Weights of a small transformer language model.
Size: 10 layers, 3.73M parameters.
Training: a variant of Muon for these matrices, 8088 steps.
Each number is 128 + 32 x the weight over its row's rms, rounded and kept within 0 to 255. Layers, rows and columns count from 0. Numbers have three digits each. The size before them is the row's rms in percent of the matrix's.

# layer 5 MLP up, 640x160, rms 0.0924, rows 598-639, columns 0-159
088:087114102137168091114115181072049097105158089097112125169185128106123128101093121149136097128108126133072188184119189136092132087118140113082152017073119184118157167131132135105108111114181083113130095120150122137082145144161150138130198171139105071102114146140153129132170154117130153170168104117105125086134148154141128131129132139120036142092117148128130141099142074124145102117080134134110121076162110157117181210165081102131125135110125188114084184160154122156134062128152136
110:145107093120179136152141157163055144154100141135103060066173139147067141135090112092112135158193153137158152104106119137160167129152123176119123110136172125111110151139063136128157143139042124105123162154042109124168137149154170122180197099123090102084135115147147129136093099177088084138186143089118124122046113120136170094158113117121096094097176151145082159081092156141133098140113091087166154116115174141166151152156185150154187125080160136141119141175172132141124154081127085
096:110152107189121143189150071135140088178138147097117125141069083171116135104179112088145171091081115155152196097132122120089133152086171042138116120144153153126169130113097156117140101138168126128137103152095159089180130133075092181170103045127121142162119098182200148165141119145140174155162133169087130131149113166086160144177128146117041106153074121119124140077108080127125149092064140154147109179137110129151161121115162150094106163147133098060130143134117114162115172078125134
099:132149108142132084106113077092139197070110147144114104170167069072093145158083166112097134135171105127125109132107123109078162169074134137115197092148156135170103150129120159153146135085144147142135132127171157111126154111138144154111207077081086130180138122130125116163183046154105093151163120106143114138091075084102146125206125139050135127120128165126087122136130148092096132084135157187110160114106106198196149125172161187066163143128157163102105110080131123098112103152104138
104:176090075126152102136132183103130101115124086099081110118090188141102146153104167147083122138156080142121142110109114138076151205144116159173063122108118149131124133129129108113154135098145072140109129156132174154153104136110125106130107024082093136105110131125108071117205169094141124142118098137175129084147078116101139130160122165114101087118138103139121144074142111057141163078065114116153164108182144178152114142136145126141129104125129097079125153153138190214013135119109128
085:144128161136143091204139100130075029150160098113134160121149163114121084118132161118083127145179045153150071086093099138137095143157093159103118066131150121146119140083162083124122098159063072082201099110114118107137167110089097165155123158079086144150161166083134135149110156119120111166147111099111131118125097044101131110129155110131117164117143097067138132081094105128086098181172150150145121084201150104114155128158177160156154130128120082109136144160150165147077178125144106
112:081130140128138116180178211178062136163116123089099176131092092179139097141129100127100139136115137168138108092090143161086123160212139124119077167086097121164127111125161100107085135068086159122116136067147130126144152144131129155177161134169106126104104157159123124088111153112106121117142150144114088166092077089082169155141114090122132158080161139135124089156156086120164155112145107137138120067210219132079153075153143144143170135167081127076095094065107156157160099134125101
102:136095127146138098102062144120184126071010062146121095133120133102145093132111117189083127115060102127103110109093091143177170129114151162139146095164140090080115131161156085143105130128106144053108073144116119031127150137159064150119128159156173156154164098092131129137138136136133156125142103150096080115175118168148118107123089072145108154118140071139068129123125130175169089154123147148139126082171144106170142115151130126117119128120120148197172116062110126139150105142053081
092:197099114174106162123124181130148048129111162106103110112165152131127135103102113159132070121094166156102094153096130097139142141150092099102160134102118098047148158126112150110109139124092187145120063081102118155124126103159120089195100137109112136104105136163151138163202211142193207135115179130153152100097190133093122106131087069171146113096131169110074121103124079145181135113118141147159115084100166187096098142145097093160111087108104178057113137159132112130093134152119136
107:078112150098120115115114131070077170106133078119113118131081091104101132152113183081159160140146166090162164093099142153130142147081092192099143115150155131132101129142138130152145093058109105109087140143099160131126187068127086168139095178134130072119159112146152068107103132116147147143150095162158120141162180132137094151128080124181106109130128148171069137075059157184181154082173150114153119176156137099103171151178183204199098108150112127146133149151111161091133151104181084
104:088141138080162129122099148086142153162152114153092173145081128142103137178120127126080128152105146116076171137100121172154121165107168077057140138103125109127093108132139126131141077137159158154120118141067124069087169150125108111161090098092168128167146121111171092171091173092144126089082140090037114123186159170150130089106157178123126123183125127097133080089085148142066132197114110177114086102130152125135140114119128207115150071135113092077128161045103150158131157118082176
101:108120135139128159128137122108124123157084105106086080129073118152054141119140145057101048138095194121141091120146212128087152175141125128155113121179147111166135102179141132068139135114070096064121116109126152112138156154119063135147096075150142109155117231135154132103104182162169244136153106083132093157172132093121087149125148130113130133136154147145096078099126153127132096102185107141074091128100174091105158099151125112127150115134148138099162170142142158098127115102079151
094:129126118089088178121175094122099152073136117108129168153161116157153032164107102127131163030131136166121147132134139132103137140113147133096121094153098133097117105182102150122142080057141162101083155149121124149126140110102111157096139093110136172156106129159196082151138168101059135111169053122126160128127183138144145153076180168153107147081114166164109188123053138120100139045111104124133058149107105135073095108102126093103116125075119159166102105158127105131167149097150080
090:165158129170157110183169145176121137078100083110176085065181107135118157112132123079100137114175114151120087071078214111134139122097092128121164127099182133116126118154161061158109143098124146077183100138024173083121113190109135159115112170091140157150154175095131154172181105124162144121116161117135114148121163112159186162157147085086169117108125107091165044111142133100100116153095152165128116118143157090097158083084107091160123153126146153108160147124145089157115163137132110
114:146159141130111119151092128110189124097157046165177148085108139121136112160129088181134169109104115159082143127144145125178115123148169118148119139112108119097079148088139146095121210196141116105153125132091112161129099100205154131107035147173160110167135106169073110208062125135126117082148121088168097118177149098133185145160081140149120107166053096161106083104108172165117157142104168161131154112098073153174100142152141119119148170111125090094141090127103171143140112087113157
102:149123136164139121098149161131118129151102120107113072111204153190098130149120137101134105131136154149111042165109110102140166043097169078040166123119130153140129124137125109070169158124153125090099056098111149076147177127172178133166150090110123109120168146087115111061195098119133191179160087126131125093122098136167126164098143106149097168143102137082108102130140087127169136189151101136123161109147197148169175084134149082137080142134141153089138165129070092141170133141109107
093:156116088060090163115140114158135109123122147103085109153125073143116129130097118119208116117143142132117132171143076103114096128142108136133130175183123080113085124118130179083108105134130114098152119170148144179172129104237130090174098113143143132171098087231164101131124117142088116122147122150126101135186044124144139135117174145089093177091070187156104133089098084148150114130162130147077150120150157114142195112129147084148069122102109096078099161130140132110165127186079090
106:094131152078132117120133164088119093062135101064123121193109183127137144116092111119107067091162153099129107116099075092137145112188088172123104172113147147150102122137120170115106099170120093164132101146145170159195084130096166132158070129143104133146111096082181122102093133114146120097100163101147107102152181141092061157120116145096192062116126165149094100164083130081146163154097153150133102157132167105089186119169125152115185111158135155136136124117134201062159173112142209
099:167164107094116121221089148133136109147158111118088215097104115178121119126122143174140150134169123153103157185143148116137128142184133148117137161078145125122107103049115147178123147115121122150140173209070146157154119140119167071131166113148177161104147213106159171094106175130136117130094141141086123070056134124186133143095136143115139058061094106123099146124118150082063105158148156109167124114089115110168133149136114109135121081176105190128099141133115181096131165098148116
100:093172165130107114083147153163077124080138131120078113135151117109113063125085160210118115164146129171176202120193122112135083114131170101028130154129077208156168163134150098153138107097162111070091172137127139126097138119121120131159096124142136175099143113113206126125158128157115083141098087087125080112174097119067127128136119075118142101142140139132164195135092152115133170155129132169169160132088137132102161142083099123195147079109125125117108093112143119124140043126149102
110:126112090111112202133105139141035153105144141112136096015109081181155165125075061123096124164092141081110099128099114158127069145111146134108134124100175148117089091185104165111086110159125118086163106140125166192156080098162138128068112163120131124108135084120157130112116112045124113129153143112129157074097146111064090163139111127080092119136178120144176104167113113105147124103103158114134118133126125083105121185145119142088126069169146118104073119063140106115081130160155089
099:097116154121147144119112146167124150153114118161068126165176095174122083135096134086102122134097155156068077126092108123091100135109150087096097134153111103162108128207111015101131118080136163066100123101091115161145130128152061197110094134008098181103137205113149132138123085093154072131120113137049081120134098104150113136079121161137150171158152115154132091103114112144142138148141163141149119080060109109130122157120132080141124114132147163132135131113102088149126130118106182
091:142092133042195104163077088083100157115083100106133117164181145115120138132089086162149124085129087165122098118101102169123136096155093021144145114090131190073131099080165107111114087119136125143155123136155097088130137122046100124135128109101146124103060176095176148080128144107160164102134110140163105106110154088119137095106138112123072079124144134109093150146105131171144161124154171100049113127103167188125148127077132126119121169102076159117145087108152158108154183085170158
100:104144136090139148163092130119182144106144018136089169174113110126163148152170168071087127113117152129132164149123103079108159136136176166129163147141089087156101133092145155159103095142155138130116124156118066132080171141148119175074067121108138105109160164130141090167101151162167149127164166164113164081154148116140118158057146135089165124091028124101141195068069133106152151106146164073193152118083127156134154123115129194144121130124146162106127114129116140091080147152074110
107:132099139108155208124137188189108146139148139146093115135131073149101146145181093151088117180146113130112080135174165153179098149129157210098186094106133123133141211179097143178119105114096121112160110108136115148159129129144125104103072124139110070129145114098117050117151185075128169117204139122104135091078172141155151162097141099092157184156106106113103095132099129202134108101123087145149120137095111138114148095099147106108114111144037127116126107150127153102153043171132157
106:114134152135086167171101096102129053119116110157106158181099127108137115159086097149162159062112143141141141126106134106112145166123199111166145131126132127102101083103173112147095214188069125132148134101110165137162145159128126103156162131096169059160136097148140094114127146113139189173142158139058076194122126159077062175130108127112189173174124134115121132136147134119141148089149195163122087075129172154158156103129160121121162064148179107066150149100111150157138159119154189
114:166154153119106129171205111093098103136140119174174149078159163140094180154104175153177121127151119143121127122124149137093146078148144126134067126103135125093112153142124158172074124057224128137104172211176118093114100123149147104120109107069138117142095207166144111097115142101061111084150153165145167107083150136107114158100128123119138148057175112169090125133069131134108105057143088110098129097086167110123147122150140176178178094109137166168081143089119143119088133124164138
107:165153172151149134159054126084170112125105132146105180184134090122141172056118142146155167125091150158182106102150132125047106083173119086114074184087142122168146140112116139140161121169144116061129118170126126137138122086120155101117151114092081155166091172104161164091057143112136178133117141162096128028132153166091133103135125110196081101128154210114126142116155134107141111128101096107143204113122123110168168107139127141154113085125201174132136159124158154176104137144121117
105:191142154103119189162081133112088137233162101116133037084121105156111161106107119100088149164126105109080141098159161082132094095120174125126108164081136119116137199171086139164126229167167136169143131164124137134142111088137082059111120150069131141125150155132155110110124091100112124155158131138111192084121142165075137156111090188101140131130170092117134121125079121134097117090141116131085116171121167138138080171092180103113143109133145123055127153170148152133115181120148132
099:155148113158174107136110111140158097130099151114184124115135125125088127137155189157135155133173154127089135103109137088146115139161070122134068099130166099097068092146122149104165109145143126087137156172086140083077075142087148136158154095198104099078157131087090138152142141105115121138114153121165102095186138122186129107075051140127142114181115168197160113029112147104159129137169155166127101144097168138127103182126125079126127178154144176092105105159153036169161142086147086
083:089099123121151127131077094180156102121149122091106129122128119147120084137156176176133135139158107059155076056140080151134121136145144109160093076115164051181086070095105089096155152114168104126120122141154158118181134189096101063122098164184071088088175117121120137131154130180125022142159181127123153200178138150146140079119091172154194118113138126130083103198083132074136111118122134151132118173141141075145139098121127145148089140082113128133116108101095129136125130119127127
106:118152135126103179148107141124144138170089171147185149145160218177098178131083075131117121084108146191123140148159164132073202165191142128121144147167089123157118088148136149124091116139179151106152089155112179153159167132075111018160140100084134195208149157112110094128074095132139143129162127155139137091120121138134108113110129152104127179168132134148143106162158120131134129125183097141184102093164077095140118086100108115152094137134124101147078053171091123140140132150113158
089:143161047108129139151114137060129142147099133047146124104106151059181130124173093094083200040157117087103140176113161112165132137156197105124115137111112143112091119138123084107068155088154112084085134125145171116131112206105058126154116125177142135115085141121080135130103176145122116068158096111166149144083104184127116134113156132122085112129119152097142179143158113090140094111113120132142163160099101081163119098132146171164071155177161150136124144134139124059071144103093121
093:112134121093146137111079172149134123118126147117189082099180141165153136168134168139116150164153161120077156161160172078146090140118087082118111090115163122157122055089130119152077190125153167121165116117079121088099069149140155133110088174143146092156123114050083151140134125170156163084119071073111118131095164177091114060090158096151163116130150130154140128154100152155140156174129156117091146143149096092179139135077159151141150155107062153138075173193058147131134159073150143
100:123156110055149135201153147223139109157099116149131059116161086182109110131127038138132162163161140188115152157119104125195121121175186167128123165083099109108146216142136134136137177136120159108128077170141143109124159107152111158132094148128080170137128116168136135130124203123105160132168181104122078119128108177173130095108087129150143131130118126126131118127143168156098071188136138142133125145097187120192142100076105138124158131133122172111173141098187142154075105145093097
086:097057164145101153164184112101185173122113065160134131142123108147143104187097138088183109095137107154114134130110149112132163167130142094135113097128097154173062146164091141112199166119179171106145107094122151157092092157092182176137086124092149088155100114176117095125147202123171151098145084118130114183211092126111169156114113128173114121079153174127125114127110145135132164142098108123131105093138152103090202148181087143118131099055103105095112175115181125095140143083150169
097:115122131147173143111145202132127135143081109115172062152182090136129135066103123126136107070139145083138123156155161143132168085125033116124099120109097133118151130107143157104146156099122112099100064104089104065168132157104122096150134180135190087160146081133148079134099143126130107155203090140149148143145148140154105159169095122134150078164088125136108214129119091137184082141128180092130144092118143116206123205145140121083107176148163117143173128084096160126134100138074076
089:146082100083135160074104104206104123141080094073137105179144097172120130094142169119131132158149162131074143195145109115156102154090108127107130110156162080123127155165121150127123199130034178160154085170119112047112191064191115106142138122151125123148126151095120120133112105105137126091112147107158090151111168116131109097149098138111186130089167128167083154128110147115180112127141134179070092116197182093168070112120126109197108120112163120151105152132101086140111182116147103
106:100148048089095151100098160124089144132091111137105070151143076125160166185129200127121127104077108059156151110136111140145203136167098096060125147137106158129125137089163139170112146161163117133105104129104090112110092106111175120093112150191144113063188140137176105118097126125101067185178142128104112100112123112097110149198116137137119150176100134112161089106179104123097141113176165110128052107133151107116109158141066118178080122160146109157092090115115097164153071093110084
100:143145068136126179102161119120076104192037129117122124097112157104156139123168131129119182167165136142158149086130185141096091123126111158102152087097070127117139157148176128163162157119119127139101091166134133125096086142113080088206064113132098218129095135124120085114116123161179165160133125116121121049170165055092111173151163139195168163136138115117186128119130113144109149107141115209092099114171150137075109116126147096114104090106133066151105086109147115091135165147136119
101:133131133126122096156138151200118178124124151098118153075151108074093036137135091111118144107163124160111174177084146085088125167110091110143131143131113129142054090148106146173153153096100112100098106096103092131154199166150140108117151128094208162127102148149101121120170153111141061195160187158136109113174139193137119161111151159092145120118146122096074153105149085093110043139169127058174134102097122103082159142121085102165085105095140113161130113115094085131138132173093100
099:112151089167166111098174122106113153123065122147138083085131135168092153175127201130171096131117116159116138122171154155122084193107170113138125154058100140144164132151115084091108134119137125129073122086132149114119172131085088106124109109123129097130155143130190034098168115154152185160089138153082102107129142103130225136123120160154123220139056153178125111132160126138029153136120126085061127073172114102152155152113093127139145120105140142157117161120131166168151121100128108
# layer 5 MLP down (transposed), 640x160, rms 0.0909, rows 598-639, columns 0-159
093:181121156130147055116142095073145141152085125148071154172097106169136144103123102101132136132139146111139182137194094165129129104095150138200096127166183100133082080148150072131193103157146146152095147118167099201157115142111145131131097113139132148167143108161176181093148083145185121203097100099039164132166164111172180116148140113102161140178110153153141103154148102130138143084105089155133144125134078082136133176093106172071102130103135114142064128139146091184111165126123153
106:080102094118118157093125130130153089084140104154146174133091118111141046127114143112171151158129157086101165208152132175107068117103165095109119118116095111141169049148137176179116130114151144184101116106198135148210098161061130121102145134170172144166153139111125156165154106104096138132099120112043129078128189089085155151072114098102134111127093173156136099123138128144121134136098134082151070086151144146145119103118124143108123121169157127198091158118158118210143147154094174
100:106115128117155148168138131118152152122120135117169098144154103107130166100123105165108153224105090100148092086144130117163123152112173127166169132106119180117170093187162095125116185132152117100135166166149176132085180150143083091128173128165088171102092135126210111141134059152084106131136163101130133121120143171139160081139073130161186106127139177190126098114182205163117116091156124134092045178117102101086129083158103053120117156097141103112113080175175113135119127167128127
101:149118176162174126159104139159114146173125168118079061158104164108184101098114110087154111082141116173148152172058132166086133125110115089132070130153099117183111113154124115156183159091139151141130131127113179157118125110113066087099147173109127106057182138095152188165153169145104175112120187132149162105113114118157105096152185184102127174178098209111075156070121119089129142057143131139111163162147099135142133115138045159131123085112138165079147111089115145111132115128113125
109:112154147170159152071062102106124143160066127125116160119118139086187139062123097132179151097136115117156136124054153122134114112116111115126157122133111098114096102210086107106090133159137138127137164093112080092183159107119162181135100149156159126157166133123114140154086084067143098082228167176152130161117116118134135149108192099102158085161147096129125156143150147101124082146119157127195115097069147139132170089097108137132146187138073114113109124114138073156198150175063093
091:165168165141139185109117127140134204129160175149135081136154072133192133025128174178167122051176145124127066117126115109072143128092159118137158133109160152168078138147137116168146110107145142123137128110119144138137172119106120185067183163184106091132175173153198123100119116172152126140122162145160184109137145146119134141024129144158097104105097120120050122149131153143157147143157107138120176151121133169113103171128156135055159118138130131149118156166132061157118114106132135
102:166160141130192113132143134147151158142093167117131150212186200121168105149121136149117142150104178138159158074153071173142126074087050055134100140152111133120171122123139077138152128152152142125149221134133084155137128111196120167082117120134168169114146133150137099128146068148145142067149154089129152098166108183150150120083145146104118102133116097112153111146171118136119125060112161187139160144112077139153155164114059140082147112076151095146153147136056084095143102128110154
102:133159129108138174116111149132126139146141110187132106102141153118179103108141153187165099124153189129134142200120144108168119181087134071166133100146102138181106152124137131146159027146119148129139160119112180093160108060109117118132121137171125109143109185129150172156148153131064144186068163231160152180178184095145097134161129074132150120202097161132132166075148097123078138100102147108074165134161159095142090119151099179107138092139144168124128114150097098076109132132133115
089:125143143092115135087164191086138189161123143142108097131080198135134119135111141118130182151130163124141173151162143113134100142089100127134116144088118124125166130126154155079147186124142168159140159043112136131060182136109129079130137147082077148136085169176070123114164083094145101091138088097170136233154158141207071154144108083153174111087179140121137156125089129098124101121164108172055125195147130120123106088164128077162137128157142153089121137097122098107101107134101162
104:146145105147153138118114109113120133173112191191120143153097147116105135125115132171112127150107228124196137150156146089142128094118126110098161139211150145064108133086177084137100132169133137105097151128120108110179140122120126167147117093193121110104164151121111198096138165131142172121176153166114145122124125086093090102193082129152169162129076132140097127130114112089122120144141124187078176175088115084122143156209080047160102075062101091147114094120087153102084141115126154
095:180085163176129130165152161192060188096187132140122097087081067084124143117121121100111108126114174093110099122155137112128176073099095144167120062088127131131166049164099096071122143189160127153135108104160089155155170110132145071138107131171145116135183168115133143124118105172112098105209188143149162133054160145115146140141134100137058151123147068113124095124177126124123102151136146100128126116148051172140107107157151104133124127074114107115081124159092093132112168122145144
101:087083067120107151119175172124107094108160140094176174144165115133141137151140171151106131166116110082094149175134060127134185094152105123125134103108133140091150091168115138157178139128152154157155085136119071167097126123108147130107150121144136137131149142193151121086219116153049082126142135166165111067154154179132129135104182136141087072086115105082176128081204137107092116115123163113137133140087108063105143099081122116120076165120130059102089120101118079124168173142198132
100:132090150122118114062119189144099111145134136143101092182089076199157174121132096163152180197145109149108142130146131117091096100139116079165084129150090154169105138135181126060130169143089132092139143098164123112134111125155147167104111142052149184099138097087123144137115085190182150130105140099093076119138073118148172134202119114134165126115164089208082058154047135171132120166109106110138123151121131121117119165137118065142079111172111146136146096161141115116085094154098117
090:190156162127142119103114135121125129119146205165123127113084180107104099116118161084153115080119142128106121109108096073101095112123106160196174134111154076134141113120147087151163123184124101140141161103157099148149139151151058121125114130155151127132169149076168148149046150160146089181120121083148166218156137123071114135053097128074126147112100115124122097175095091089102113126160115122100094110169075123150155048180149142061133110083100116107146112118106135121115222137097165
107:132122078130128136104123093153123134161120129174126176111070168109164147214167155088116096117108171120193170135171100112120127086127062175123079081184145170085176120080097137149135098107139114100166109053138108161107088175131125122115130124189085165161123123133124164163113148163129142158129145119113177175110160107070134157157108140106160154174110101108094151128088147142151127103076113179133128165059136152088137137118141130238082157088094133126113145105075085074107105133146152
100:145152147094059118131135146156094110095158091107146090163090107118138153078136142102139148119139197135156157084108113153122103088132106125117093147148128125172038194168118137109109091183151172117113172113105158099161109145062077142134176134070056170114130150135128139193104059173124101135122157108186071142137102121091057121120104108138062158106127100136111128125119201118106177110150161101139092104161100113150097065115173080171184101155143149104115107099122167075126144119133113
091:154047123147132155099102136136153166113139096098132146130122103152115152143154111155115130116126119082094176161108141106094157175101130122139124167143166132185164093114113078147176160171109132117117106066099146090125087136123183167155183119149116159110132112128051192133128138143066075191116084108097157095089194140147142095127142120050201076125188117155109100119149119098155144121133074127097168172153107156125039173155150178126135074161119082101124076114114108133092138124180160
105:130165192113135148102179170144157151118129150154107179151116183160056073141142134129191110130142146135162164144111127166131103106100118135192102120166125121152144118146145158099114140137118102121114087146110130166112127115173113098073134127118193122130127141146240114176099141109098057157053101201149141152090163119153152155132135121140077179144118153131142162114088138108112103108095097150092066181099192144174183066088096145140101178110109089109168108116123176193131101129096122
102:132108179125098196107160176120146127103117202112130120143148142132134078169086144079155151159136095116121089118120128112131159177112173123167104138096147140170135100101160147093115138100058106109073118086171109162181120153162192151176081097107119151108111098123137184066145104133119105107173157110175107155114109153128146149108152104135146187138113153187144192107127119133104227111080206156071086100153088072133162093138184122074126110086132128124111108099092177095118150144137141
097:202122132127147130149173101105148207140144166073148063126110137128169082107163123106155147098133071142208136183158064140118088095114074173173118177131113137147101101125123136135124072112099136126083134174141119119131152139122164102131132063174097120108121114102115093102120203175089149183084139150146126121110141111087061108061191155147102125102144088113140150115105149144158127191070121133112100131095166128152075105149138087168087152139130148174095117136134130110073063156130084
106:110089072125122097109171131162088092145143078147171146209147111058136171141135139117095082143144118177122129140146112124143095057113112117140076131166133094115131166112160089097142100141104161086132153101171137105150130183109107124077115123148091093141150141197128182132107203164143138087160103083181120172060109133133132105074115153184166135124121109129155133192104122168146168179142146138115145126090103206080103082092156195121109114178113131107129129193122174075154096112124156
097:055089159105101133140154126102130050124109093103128115085154082112129158087078143111119056102130077063074122135083125116102131191110134138142143126140133128149161101135145131122088146141160115131171130169116122128094149141068168174128128092213083079160096128142178151127154128133152172127077115137168157124073170169154139144120130110181116053070181148095125144140160126150190133116151137125130132162140110080139142062108132103074191132113041111084171124178124145106131109097095115
090:190123175129139123119064103162168162115114121157126108096131167150150113140137101131173091101101149135117106134128083120073116113138140111090124161080113156117089085103149116103175062152103196042130136040144056173119135125119116145126134126139216121067144097148126127131110064086104110148162111175163157089155142103104117121161089137103074106169136101118089178086102140122168116148170076107089115130122127146067094126130141136110123131112086201122093088091130126096069145097163197
100:137106134165093117102116087141080164150157165135086083117155146114169067117128089133186095161121160113143156123103113115126115075102093149160162116090144161176133096165144079152136164164114094121071101136083188093063170173141153117163158081122173123083093113130135132101151138137130088124101115176095059158073149129132080184110088122117048100169152143145132152137085062084116167180133150115115122148133081112158120143191154079164173073177148121137162100074119115134185126133161104
104:083121115160104052101083113111111123094129069174132137137109156114135125169128114093087118121159166110137151156125112133099180094090138092165117130082097150115130126074117145170134125134051176107105113107083168121120125119125137116160153132232101103101121178103161094104202056122150109137178165139085154184136162109127120213135048191165164131129096088117166161076063093105112161160144136128078130144121180126145108121125142139110138100100128177169173134141117130112171087114111165
104:147141066093078153097158094111127148112177071096116173157117152085167142102103112108164154153152125145107131030121110154147122139096114155091193111105127102156090129137090121097070081128171127080108154144106141130115095159124129156174159151187071158133139090111132180119234129171158088096102099070085120146149140164117146073177107162147116052138127162181117188055096154116080095088128134136168135168136120120132145118120121154112097126116152133168075105153129135103101133103166097
109:176143175155094156137105091164119104094128154136124063095150138122140237135145121120168161161106158097117115157130134156097083175154119211110128123079122073208173144089182170099123184052157134145092147127125119096163101158177143105120183108131127137181151152152113127154158090138132162134165074127108187080164118118095074134116161104092111101120093117198039122152132134183157097148138120113108126104127163155100116111105139134133107121138083122126126127203098170119120136135157093
103:106146097113123137135195109147113169080085170146151150091187167228132094157143063078141150155144085131171116173098138106122122174120095188096197146130148124112135131147154061113032173097125118102092118135153129095114169133136047115120134098169154075095106133106154105155097126097143106095188101173156148171151124039108138094174124106081081128119139124149131114156186118145149130116156075123135160136142111153143085128097176151154143158142135093148131161135121112098109170090151126
102:108089175153080171166147136191078126208155058108095118161169102135160146121139161139182132168153179120108120143150137146133148143131172040156151139140094139130148091097184159115140069133117128145117103163114109103114126135061107105050162154186164078111090165125099122140161156148155145089084081139124138110087188100110087122114162138134074145102097127101149128097182192133138113158140090152139140097114168089134110130091106159157135088098056114180108091137097089158102176101120150
096:100099124132133119136154107100178090093107142132108110153125130040142118119121120092164177153109169148168115149120187135127134102152132164072127102181133103147129118133108093061140095119140174175053095108103116137108157147108057151122142093173111166071162137139129135186115183139091133139115122087150087183159160126176058072137118090088101096121111125143157137120132132091105100141156079095166101057167165152122118174118171094167086117173122103120103087053139125163155120144034152
079:213108109159061142177151136155167194144116104152130154102152147096121159159098085106122184094161112146133106111142120106109133089132165138145154111161143221121147088126144141081103096148076134097160152138082133131095143071165153109150154121149109158132121117130110126094174094106170096109146075106187150163118129093139158084161155114129240145122119092139171124116151160121113167091154116157109184085160080118119121218085142178111103112121130132113098131094136165198112135157198141
098:112166122097161193159170080117161111111046151127145103133141140135126115147166073132102102110173119075210145099157117128095140050103102110152128095152104149137153145145190149159089120095113148089105104119090128098060103101123098097055159138165112152131133125127144060133141146086128183151089164092155124147121193123147154143148085118124135151109153131114152141101067141122108094132113154127170102156166171192140142241072095164147152064169138108114124112195128149108137131115150129
101:074033126098105169156110147169134129137098132102161126147166113145138136144096108144106155106146092119153109160099113133139121113071110135048065139143157147111099209097149126148096083159175093188086101121125159107062153101165149121094164173146055177155130038070092109157151117119166167171138148193082128106184095113148134124171157119121142195107132137096123145156117092173177088142110086163119144188142145143093178136165117122134145182151115128129130184134115127114138137132125149
097:111109131140047047136158129087124099145113159165141090063123148128126108168142094140191173097128102107101092130134109119110135168106061135178125160057211085103117171131118154118125092170128122218100065093118140133156183111089122132140139136129096118111143147156109116098152086119206171100094123100124167062108198143166175120080097136145091136155134104069125121169126091124083126158160101127095098107088162120134149083098145098107154150070147177106112119118124152126123076118142134
100:097114075154101100153163181153107111079133153138123091167157176153143129121128095091138129148121145112144156169105140120069097126182114111085159120104114114125118088110156122040159154081162111091156100161158164115067093113112191132089130129139055124066096151138079102109121153153104071135088135154147175069133165166168105064100177122143171193097079163093079162117166105063093118127132134168156092129116074135109117183115127129170164137163106108106148160139146098074125168145153172
089:130124132124105120066060054125133142071112124145172134146131122133148156094084120100164142133120110134097135165112091136104162142097131116180138186088123152150113111107057133149164132146074173056092136117143070159089074101119143156155056179151148107066124135178094176181175131117080158178121085163151130185112120130156077167067116110097113153097139105124126126142138128103127119125174166124161129132141210121144086193131118092102118124137085137097147204135137102097130142056092128
100:109132147132112106127154110105109124074134109102177149082092205173110110128158085075184123133092081199110200112090087126160109134138120120153079113135108133103135098148149147093170119119148143167152139182197142122092166108134125064131094123170160118041186100133097122111109148136111109085110084116161096171098091105163126095137168130072140137085120136138141082113158143112086114078163103181077027181142103086152137113127077105142139098116120152180100141133154157129116108118183159
091:152088104134106100121104131050113091153116177132134109074165058091120134150130111154156117193164110102153164109182158136129090114118101105133125162157101149192147123122078081120130116159153105172110118099129137119138145178097117142078084137124109168152108148131113155115198137125098141158120137061123061074094121114139108063142054195142135106163124179169110136142141079209064094127149095081121130120113135176157110101116141127155074049109084135113147137135094120135061162087138165
106:128167113104101184149128133117163142098119100158105132082169142102211151164200164122117107127095118114144111104142096182100141128186112062180158111139136068123110114129155106160096174114074184131140165137132167154064109161102191143151151119190089171098189112101161094109140127163111157100127119090115051144193132072131103130139115126130105090135182100181090146173089124126094158096123123150145155144113105140121126080063203084103132178090130106118157151122130144166167164143101138
096:163130169137166122157098110101156189123150088147132104175126110034122074119164130129171142094130126170120098170106123210163117093150138106135134171105113161098174115130112159121153114148156143124131101173074125193149117127151140088130128085127110179115178098143197182146153172134051112173086098124095191118138125126137108122129170137077140115191060125117161167157187107137102116129166084082134132169107129131144096178066093104090082127062174121162104153098135147155113083137116125
099:135160134138141063141071148072128121089145153169109142112112136114151144111155124112101158170138102128131111108132113069220144126160183089118093161150134133094146088113159067123111104147124128095148160157105076136167093126085095084076048183128107114141124151189151164126061194158107107112141176108126153151082129124088134172108118103096144125145117146126098130130107136100166110126133117096107163156135107119137168061188082209115171156194103175134126153144115097076103202184131155
099:141125125119165092202072215092106132169161156115130103177155138151151153110110124102046129118149155095130151105115125156151155134102098159104177161127111099105089121107112160117066084154191134127141123151140071143185120108134128143053090113118131087096122187087095084158123135127129112147073129154192193119120089169138116100121152098145141161182143057107073127132098083139128079088167133130144183132119120106156052180115130087121127091103165133128112096105107166119079094137178165